Part of a small language model's weights: RMSNorm before each block.
Each number is 128 + 32 x the weight over its row's rms, rounded and kept within 0 to 255. Layers, rows and columns count from 0. The size above them is the row's rms in percent of the matrix's.

# layer 10 MLP up, 320x128, rms 0.203, rows 158-161, columns 0-127
size [105  83 119 106]
[[ 53 147 101  82 143 150 125 140 117  90 134 120 142 147 179 133 133 118 107 174  67 190 115 109 143 114 166 165 104 131 103  64 108 107 104  83 182 141 174 117 101 199 130 102 162  85 125 117 154  77  78  72 124 194 204 163 147 137 235 103 148 128 137 137 113 139 144 177 115 118 105 128  81 161  82 106 130 126 121 126  90 141 109 132 145 116  70 138  76 118 131  85 126  98 151 160 129 159 145 132  81 164 180 145 109 129 126 107 139 103 119 155 140  87 107 137 177 144 114  85 124 112  97 162 101 177 123 114]
 [ 98 100 115  53 124  87 136  86 188  96 107 100  98 118 170 190 117 113 119 156 168  93 147 127 135 112 138 120 121 137 186  71 163 109 107  74 185 150 133 113 133  82 100 145 126 115  90 159 139 106 150 127  87 123 112 108 136  62 158 168 105 116 115  89 108 142  43 143 151  97 122  90 141 130 135  83  74 114  98  82 146 121 140  72 144  98  96  98 159 215 117 136  77  66 137 155  56 137 126 162 112  81 110  84 152  93 138 134 140 124  71  96 111 117 131 139 133 117  85 148 161  90 154  93 150 140 157 129]
 [162  98 141 113 128 140 110 121 166  79 102 145 124 128  82 133 139  87 135 129 153 130 116 116  84 114 140 196 168 115 125 178 102 168 104 149 158 122  78 148  85 199 131  75  58 109 113  69 120 121  83 177 129 119 187 127  70 113 129 149  86 162 107 160 108 101 121 128  67  67 165 110  81 108 132 155 107 126 125 114  88 129 173 194  87  94 118  99 129 108  99 155 112 158 128 106 128 206  86 112 163 119 167 111 194  94  91  97 176 121 130 174 122  61  99 130  99 113 108  86 123 137 140 162 126 148 107 161]
 [109 177 162 124 154  92 130 170 165  93 129 138 171 126 131 135  94 141 145 166 204  87 161 172 113 123 159  96 102 137 111 177 155  88 105  89 119 114 153 151 152  83 166 157 161  82 173 103  79 106 117  88 112  82 129 128 156 153 165 138 138 130 165 143 188 142  90  79 171 120  88 142 135 108 160 189 131 134  95 141 117  88 134  91 199  86 125 134 108 137 141  96 142 160  84 163  97 154 157  87 186 166 123 176 135  98 135 111  99 145 157 158 207 148 123 171 148  84 144 128 123 187 161 135 194 168 131 146]]
# layer 10 MLP down (transposed), 320x128, rms 0.0801, rows 158-161, columns 0-127
size [101  86 114 106]
[[144  94 133 132 128 113  68 122 152 170 117 145 142 147 134 120 121  79 136 103 121 125 174 165 175 177  94 133 135 154 182 134 140 163  24 128  47 183 116 150 133 157 146 152 114 144 156 121 134 142 110 164 140 122  81  91 173  67 150 128 162 153 115 146 161 187 108 125 169 199 101 133 136 145  70 114 114 127 100 124 109 102  98  65  90 161 180  76 146 125 124 193 158 120 115  69 125 130 106  95 142 116 122 161  85 124 146 168  93 136 154 159 116 115 128  74 136 128 109 122 138  87  97 133  62 114 186 174]
 [132 119 120 158  49  92 180 162 119 126 120 107 111  49 115 131 131 157 149 120 122 113 121 169 115 116 133  98 193 147  77  94  90 158 163 153 114  80 110  96 118 120  65 120 134  93 141 111 139 115 129 122 162 117  95  55 160 123 143 164 128  82 196 172 134  99 153 154 122  74 169 164 111 110 127 176 141 136  90 168 104 136 139 108 107  90 170 149 121 153 160 134 156 128  70 131  38 119 152 109 113 131 104 162 112  65 152 119 196  95 200 110 167 168 134 120  98 129 192 100 140  97 166 123 138 139 119 103]
 [ 98 145 126 153 166 168 126  50 160 160 114 101 113 168 171  91 133 117 114 133 153 126 122 123 107 146 172 144 155 169 128 115 118 139 105 131 104 135 151  48 126 128 153 121 160 147 133 148 125 157  94 107 143 186  85 136  86 131  83  72 121 132 120 105  97 154 114 134 141 129 128  46 115 176 182 116 149 160 130 155 202 128 130 117 176 107 184 137 101  80 152  80 114 124 204 112 110 119 120 172  82 122 104 210 100  93 143 182 162 161 138 184 125  91 116 124 149 121 164 120 136 128 165 158 200 150  57 130]
 [138 137 130 133 157 110 136 133 152  98 167 116 120 153 144 169 108  97 117 115 129 142 100  97 123 189 154 109 110  76 102 147  89 188 158 117  93 107 141 127  97  98 131  59 147 179 169  92 156  95 136 149 112  58 154 172 170 103 147 119 178 126 100 143  51 129  72 150  71 148 162 141 131 129  66 111 130 114 145 167 160  72 189 107 185  97 137 166  41 110 132 123 135 127 167 132 119 118 120 111 136 186 173 149  73 154 105 104 130 158 129 159 147 123 163 147 119 186 113 156 178 129 104 134  48 146 103 108]]
# layer 10 MLP gate, 320x128, rms 0.215, rows 159-161, columns 0-127
size [ 82 119 107]
[[ 74 114 117 146 139 202 107 159 125 170 165 182 133 154 116 164  93 179  91 146 168 156 145 139 115 116 139 178 143 148 130 134  82 139 144 127 117 137 103  93 178 118 169  88 116 154 154 155 112 134 143 177  92 134 159 169  80  90 105 159 210 120  84  89 172 156 138 105 135 143 113 182 119 161 103 109  72 141 101  88 160 125  94 164 154 109  51  55 142 185 122 141 140 128 153 127 179 136 125 148 101 138  86  74 105 100 196  99 123 103 113 150 110  89 121 125  93 154 129 153 126 134 168 189 129 124  64 139]
 [132 126 116 128 133  60  70  91 138 129 151  88 161 114 160  88  83 115  74 146 120 132 134 170 114 127 135 108 141 156 115  66 162 106 173 132  92 133 180 109 146 108 130  94 163 174 155 114 168 166 125 155 151 138 109 108  86 127 160  70 125  64  76  68 155 144 120 123 185  87 152 155 110 186 122 113 117  67 143 109 110  94 104 146 104 119 145 121  98 124  71 129  78  80 172 152 101 143  75 159 116 130 121 158  82 120 157  64 150 152  64 142 204 138  92 125 180 117 166 137 181  89 142 120  93 122 116 133]
 [102  91 148 133 104 149  66 172 136 102 128  89 127 112 174 202 100 109 136 157 128  97 108  57 178  97 119 120 129 134 130 150 159 142 164  96 100 100  76 103 156 150  87 117 180 127 167 207 116  94 103 120  46  96 131 164 126 106 153 124 156 130 130 109 150 139 107  88  89 144 100 154 147 169 150  94  90 122 164 130 153 147 132 123  63 139 142 126 105 166 163 140 151 123  60 131 112 127 136  94 192 219  97 151  90 155 105 133 143 159 151 105 155 152 171 156 187 151 182 149 134 138 123 151 135 188 108  92]]